From a checkpoint of a small transformer trained on Wikipedia: 11.8M parameters, a variant of Muon for these matrices.
Each number is 500 + 25 x the weight over its row's rms, rounded and kept within 0 to 999. Layers, rows and columns count from 0. Numbers have three digits each. The size before them is the row's rms in percent of the matrix's.

# layer 11 attention value, 256x256, rms 0.136, rows 182-231, columns 0-63
097:499512536543483491514493516484484505510527472481487481527478509482469498500518459491500477536506522526488526537464480516507485494504492473486515487532503513515505522499464552489485515502521469
105:553506498477493504464525507471455501497471442492486451525499499544509524451497500522506510480511568519473502481446495511502479547476470502488509480504455476487516510505503473484534490500530514
097:466492552500546447542515435522439494497500525470484528454477472477521495484548489479506491545488535479472497498514491484462527477475504472498532494497544547538476466482487505494482531481474482
088:499483501495498464491561515512508547477516530502486528518476519533507463498515517458494498486512494463508487489506541476497521532527487509503497492461474487515504497494490530492470514492469507
108:496515470523508436499509453473522544493450486503527492465531537512502513487503441479506498478508527505491480534500489536483493488496475464530500511450502502518548502535500505479479493485505509
089:497538475500515513459519493491518489515498481503436515501511490547539506519527509498460538493509533561489505503488500517456534486533521496469506453464453483503500525542459484466491512545474480
097:498487449505508480529456503504524488475516498510462513497500518512499495473492487513516476537526565531554461525461499485495485483501458521459515465528494540528459473513504500480512480521535480
093:517519458522482515478496485510498494479468462491528486499538527541463516440507510517513513480502479535494439480524511484491492513506539514459501444505535490493505548498525515505505520456470538
098:490486524510489481504516488484486521523514518448473527492495502513549497492489494549497481526477500487505540464533541483498496489528535510537469509522526516508493535498495499484470515511542479
107:515458528481508547504483507512544469505481514466461464461464520481497520488515441499507514516503523485513486502463500500494501519529489512440521486554481479507494468541518471511517507495524533
105:495552486505489528499521515494485455533523528524513531501489496510547509504476498513464504505510518469492544470480515504449510498459548440535520543512511444516510541488505512511461500522494507
100:494518526463513521509501455475500549523497496508495549516496555492496495502506478506473485506501492481538522518541487487471521482488513485502510501543517518557480485545498514500484484491494488
096:456487448542506529490538516544542481514486526476503517534518479483530504499495512487528518506532501488506512453479492486505484508517491504542496523493489513520514492493475461516499509529481490
102:458489494476499539532508520451500517533488494456498500501520517497515504521516522500505528483468500506514478489469496514505503437478487426491505524507492504482446510541560514441506499472547514
094:498493497545476499478463525477495458508487509451482506546501499508505473489535517470530485490511486505523546520534483501499494502545495543516436515539469510517513542540490499539511481534505527
103:492523488545514510537474475558499498486466462498483518530498527531506521423543431511532499542492539494483480516483505506490494554520547538479523488525516507505473528498507505503549513499507520
103:505492587506494499469476497470524518454532443511508528523469527529511468493518514524454467493461459502484518488504501496478449484483502474506448466530501484484487500495515519522499523482497487
100:497473456496530514479507490466499485522470443505549514517483472543483514548493528447488500525522492463536487468518479482492493522471509508475507533508521517505489520495518490505517508473490506
099:487502486494489521527475506455482544468512503509484443485531525522457469444527464509505471528498532483473517467525491533541480501544516512516525520482468430522509487513499511485504505504442462
093:507540517493505491520535548530524513487484492469488532464472513475490515492519470483505505502474462491547475504526505480515493477506516486497502471544512533536490489518506571554497479486518435
100:506493498479516504483521509508528493520518491497446469516478509515504447481524477486523528511515531542533503455497501524536534498479491476479523483502541502510517461504481493500491550484537497
100:511509484527513499462478514563503459460473487484481545537498492516486457546502504515496478540480497461542541493491516472466502488505466496498458503541468512514515475539480524549476486543515506
102:491497510454498487499489497514496498475477472487478515499498528517481492498544498512464445527478509531498494515513522463504519518519450466494489506533506486443523483488487503538503493544545533
091:503518510472485478529531463548591466499539507566518497485551445451453480522515483486508520477453485478521470501485496446482532474492530568539510479502508512467483487491494468501497483497457528
102:538499544504458501491465539489488490521494507503533510508488473507491480481556507516483522578481504520520490523477525487512526509546522503446485477484489507519502545530495468482480552493545584
102:500518534483508461482483541438509494516474522523488483485482513510520504498508491491485446524509499487487534463510457468477478465492474525496451521509491484516487548510537504481489501512487493
104:518510502490554509500522546494529502475481508507521516491534538499504441498456481524473487511493517494494535457450431508484491469521455458494524504461506491481533506505489487492479468504505546
097:516501519491471473462492518485520498529490517495477499481439482477469489497533510528528475539460499487483495515475512523467479531523486526529506467515473485498519532505477504514523497537557542
099:474482449482490516516529443466445504522496492486491507520530518475475490511505502439490444527491505515497482484522535467478455509499486484464515548520452529458485514512487501481445461519530439
100:497501531488470506475467521530512506493523517536511496527448527508486490487491472473523530507489500511494554452488518526516474502468497458476500543524480469528539501567549497484505509508509524
099:541529480526489549502501445500511507534528508521505533501452499528527477485473499486414490491513514487446487508481509536504532512476496485521474501481506537541539482501518502512534503498477488
102:489505502498542537489461468513505503482486521504521479523484461484464488514519481520487460480492483498509531457550531530499488484516479482516536479494519510529523511504498523514504486519507486
097:507457505500502536519467472503484555477541495485458529549490513496491500545475501527469519483474486563516508505506551498467526559526481511503516498469525468503553524549476484498491461529492488
100:535531541534498503516512524484505477479521483505482512482515503493475495545462496540498484508498454496488487515509511530475489538508502510502515495489512492544497502464496474522539539517525466
093:578533507532525502466514471483522466491506515477492518508482504504490509510508466516547471498505452471511444487457486510477489479477542462545521499525466491516495502488491488460455513538472461
106:479474472485495534487511505508514494486528495533548514490482507462507481517483521512482454470512451488496464504473523509525540491489481482480464543494487547516477507507531501496545528506493514
085:523543528513533486524482515472551510479543505467561503545514515523499496516450524466507531474490494525520455486538504499555504497536489493518491496551524463472506514492536483503490491472535542
096:515534447441471494493522505490477529532511501502475530461507489512456528558502505564467520471495504502506475486499491539520510455436537489465439526543553470485433471476521485477532549558516467
097:516462500475488495483507469502486475496497500481452584505482450513512536449513505486454523500478479426526490475491502520515507522523519481503489525462538514511490500513494492460495505521515489
099:449516509511514522513524523498566460481476470498516471497488527487503486520499518505498517528498483501509527451502485483471515479509488503534500510498486486504513488510531479485498485489514552
101:471536480496502516491514503501535471526474490468547486518466520512511436502477491492513500457512477484514499478536497495496465503525498488480502519543517546480484534504523518523479463476492521
091:496480515523508489502522531502536489488506488518516488484521464574517518475470512513482516539479536535465478484491474500518519499533459467520514496502529537445490481473478504513518542444502472
083:483479496494450492512502469493436493497480573522522462526535482517559491518495492482479461490516534473520532520497505487477487466524505506505535560490476535525501506489481496478504481534481498
102:496454514504552481502528497524467516488492491498492460548522495522517514503481498470514494474540484525495486511568494538461517564470487532501474488512485546497535462494513497554488526494496448
093:453493536518525471509550511462499507517506493458497517493527472532499509521466506488474488521447514495493553497481516478513505546495457444517491504486507498511526490517514493453493479477453493
096:455509484492490492473541501521492508513497506466491503528520516565501525519482507439499484461535493506445500464498472482467508486509471486459519469472490466528479521448474491482530497515501505
099:502511448471530482497546485500497567485496467510463509453520470480466508509523519472484514479488481486446527504510500532498499517512502489507533522495477500518430509522510481480474532448499507
097:481524509490524533475475520444522525507473497506527462534518522480461463483527480487480493500530489461506493484502472475511549519491511517488498469504533459503497506488473484474482521522483492
096:495479485455486461504506472525535523524488524486546465515556523500490524492481454472459530517494509525539529499522509492498514488503475430442501546495483530518473485504535513480451533466523545
104:546548485516505468521464456465516552538450467516515511503517507483521509549520511524511456501501499531495521466484508487557527512509479495507490514528469491494464455490490435531507520551465519
# layer 11 attention output (transposed), 256x256, rms 0.0903, rows 182-231, columns 0-63
097:498485447489519458482521508484488526463523489521496539504493483530504485494479539509501519491528550479506512460520527473532479518531504525494505486444508549493486495502487488502494487456484513
105:491584518556495454537458537523505535499548494522500524505505534481481474486514497505515490524514489489525491512506504517443463491524518471483469522525545537499432478515500486480470497512463498
093:503498514477479516486514493498511507491530527542523499516476516512509485511450529521456467464513488465560471505509514503455480532537525516504483525507526483440526512514543477510499459526515484
092:539516481471492529550504482514504473469516513551524500524489458512515472498494468530510564516503539514511512482513492515464478476471508528468526451501476503531483456504524470528511504468514465
108:512507517502494619519540501543461495508526476543478543500502489475475512572511478525473477508502447524451551488500516483513543474478504512456468498531465451466490493503531514511490539518479458
094:504460494516507586460516546544487485520491483538538537518444532455500455487498492527504456513455514492501478543486471491502481541525499533498487474517487510498486438484478528501553529455502478
097:518513542505498523457552449496464533498492518546503455489516481498482482497479504477472529507494469460485518460480505515496509504504529499523489496491510509477485529495504491475521493488513506
093:485470499488551498501495525486562524500456505509487473509473507539489497527517488520486507498514547521518504531502515537511516535490499495522441555492500520493478500515450515478470500560481461
103:502473501472542510451479520521524513499524503513518478500515488489483526478491516479475472469514535485508462520477520547495495480523513506496495471465443460508532502493526516529523490460460446
105:499498510494484532509493424478466497531517531516541530498506496541495517496551524503491515514516509503467511468527500500528512466526555486541454529494500523469472527460476491475474468481492475
104:520475471488509438532511526516451542501467473516502504546500530448518489543541537531497466493470474463521463515484513516530486501518470505483502502527455532504493510483521514535532476485480493
101:501521485510467539510526542494505445500512502518469473471546503506516494487539524498495492477512494481518469483445476506540479486517497510501470528485463482484523512477498511521468477451473483
099:493503508507468478504492528483487533484466474528486469490522513499450518465490498484454481518491533468532455503478502491496523471508508442443491508510536555497482477480481539524495466507535500
100:503524528543497510515471488539508466490546487486498501518525494484516494464478466496492506500485529478458484490555465528528545520506511482502480523509521504447510445491468468526526494498484497
096:530490499458524456485478452551578495521473475491490464477521491490505519497492471486523510482495521475540490480507461453502485499491545541482530470461510525467502474462474456482488490489535525
102:488464487475499436502505506470496516526532543513522549469484466519433520519476528536499503491467494549510499477501515494463507519487499495488489534511491526512512466492497494475465457475491489
104:498508455475521533502555485486488494525478523479466472478507477475451473516494448459544475506530507485496491503494497514506531500511507545499553517505495515529511514509487493476501512501502495
099:468558541469488508527509489465488521524492554478423498515487550476551436510510523536521518443511484531482487501520517511505497500485475478512530484480500494495502501459507465519526487490498510
100:517481505532512433495488499533520497516466491508490538510450487510469550534477499508475477492523493508508509504472469488493520490484521511488508490474514479481484480508535499540542480491533542
092:476480495505493478469507485492493508497531491536491475510497510496471493521511508507496484508528524484489539535494491508536481489501483463488505492451487465498540513481471475445507471531457481
102:466521500490478540543528502499471459504483482484512491512513494494494508521494524480468519504485491473501478502490485518513495460535512486546482486511501497498503504522477458502468481507470488
102:439488501522472481483530506443477503508500510481497473493490506509497512486503481493526517506572506518524457500481459503523498493486486479441510481486519480539525470479552496479516499475473495
099:542492457511490508496487498468526467477503521461507504501502477530472524521523480498513541499511508501548474466510508539502512498493513556560504464444521523503500499517508489536504500463499498
092:484468527477493545446485500494456471499483479472470483473483483527509493526474526513450506486469529499527516538524503455533479485498458466491484498514506476503536494478494464465525530527519502
102:487531485496507503524507489448532485514475523463504507542494517513479497456485484514516519444529501487451510527518525530462502470522488501544505453509463502482471487490493500506522455499529475
099:456494496486465494505509479510520515523550500483527507512546494422539521549468469482512508470546522496490483500496509525491493544499554491521520496499478495503484449507509514486540509498520518
103:532531498475519480502495446471490459529451523510466470482472500531506524516526488476523511485530476504481489531509525481479541493502531489488478494538518493544522459492524516512498527452481477
098:498464474484515515513477483522505522507549515482495510520547489473499542494502463518461521495510461487530502507538475503538481445488503508501526531467515526516514531498506502492480501494479497
099:521519568528491467443461550512502504490494515490526494491511503495528519488490490533483503521467502498511559528473481515540473515538550521539516475509501533471455502494497492508483549524496519
104:499520465493539459531509498514483521502509511493520525515462445485516494507483501528493483491486493501464445528522498488496535493523503510499492504493545520496461511467503509548496518526481482
096:496466519461512518503533537493481463471524510512502448516493535459521526512509486508529457512481440533490497485531516494479475513490479494491512540498511482538490472506485524503464510507505519
103:520483542524476489521514501496491537544485474514491488514524464546475478504540499520530463493504516476491468514485503477527480501486536494490477533503491511481478550542492505472541505476466517
093:452510508514503487494532498520470469503494505515511490510538465467531480514524525486515507527432514469496468507489451450505506496473501499551504462516502490477479510518526518514501524480464484
101:482493483488508465471522493480488500501475522490491447493515513479456477440506470445520508492521520496480523497510479451526504492508510470489518564503483509488533515467534530514469510493457514
095:451494512503490438564531530475495507468533510537478502482478529484509495528502516484495514502509509537480532518470484476485538547525530492498464431494545483526494489500490520496499470513535504
106:539510537523515471513499493506466498497473476502457508499517528492484525494484530491514519492492530530478558529556503484484519479479473514474497475481506483503555492519480491488479522496498505
092:496495512488520463510490441470468475553485522439461517478486451474511520463535498523480495501450495500492540484512503525478515495464488520529506501469475498513490486487532485530512466538505488
096:514457518537524488500486517544501505457493515510487441502524500500530511469495528470484461522505501500503490506488521510504493486540495523549522508522507476496559530530495566513529451471517518
095:496492483501487518499506511521524508491525519476508466511490532527520468536509540529522477526499519514548463521496482490467496517499462495512513487510495528484507536538529521547443491469493519
097:513492509489458502484499484477457519520489517488477548509507466517469502471549490489485486482513499521488421528479510505533479505543528527463521478523513515469490529515489488504514498537518442
102:527441510508566520509471494469553479483465481511516507479525476525549508477520507532536484492492510508487510474491454476508525498489488503492505503462495520503514503448496489515496518523508487
091:503497506486494561464432489473458484500504473463491489518468524467558493514492505492511464479480480469553535567494494504484510537500532512497459424542497507511498491476477493497486488511518478
087:542508507523578480518485500505499533503479483534507484495478480497479475506464481515510535484495484489514515502473512499499487512482474512455486467508488555491501498544513483534514528500512511
101:463530501527481518492488516491544502552495504507484528490481518479474468488519497536476501495487534495514494542491507433466513490499533502517534557534466495510513484504486515480493526512509530
098:514487457472461537477495504528478488493506506527518516506486470470524435506529483517498496533575479480510482514522477492478468481501473500468490489508498476512507470489505449525506489516523512
095:513490477471494493509509504472510472473515541532510512507489466470540508477552501546572520520476496490478514492510517502547503532482514529498456498520546509500520475532490500488503476482475466
100:468523514494505577496482547488527460493543514510532469549533515505474462491470455465483518497537516519504453477502481505462534527525505516512489460502494532460511505498501544508476548509472519
096:500501512470478434549505460505474516510486448465548516519508475508483523528473506525498515462501528492508496485506467548516495522501511510498508519535466508480480495491509544489516490510505547
097:542488514510524533494538496460434482504505520470491533450480552462523506463486518523526492528541457502460513488514479529499525496503533477537507485540482508505487519489484468516539544563517468
103:521470518439508469505553506513506474550524506467522483474470485533506507485519491475473501451517510512467507513538518511441468467510539534499507484468530537499490498508466514492450434458525515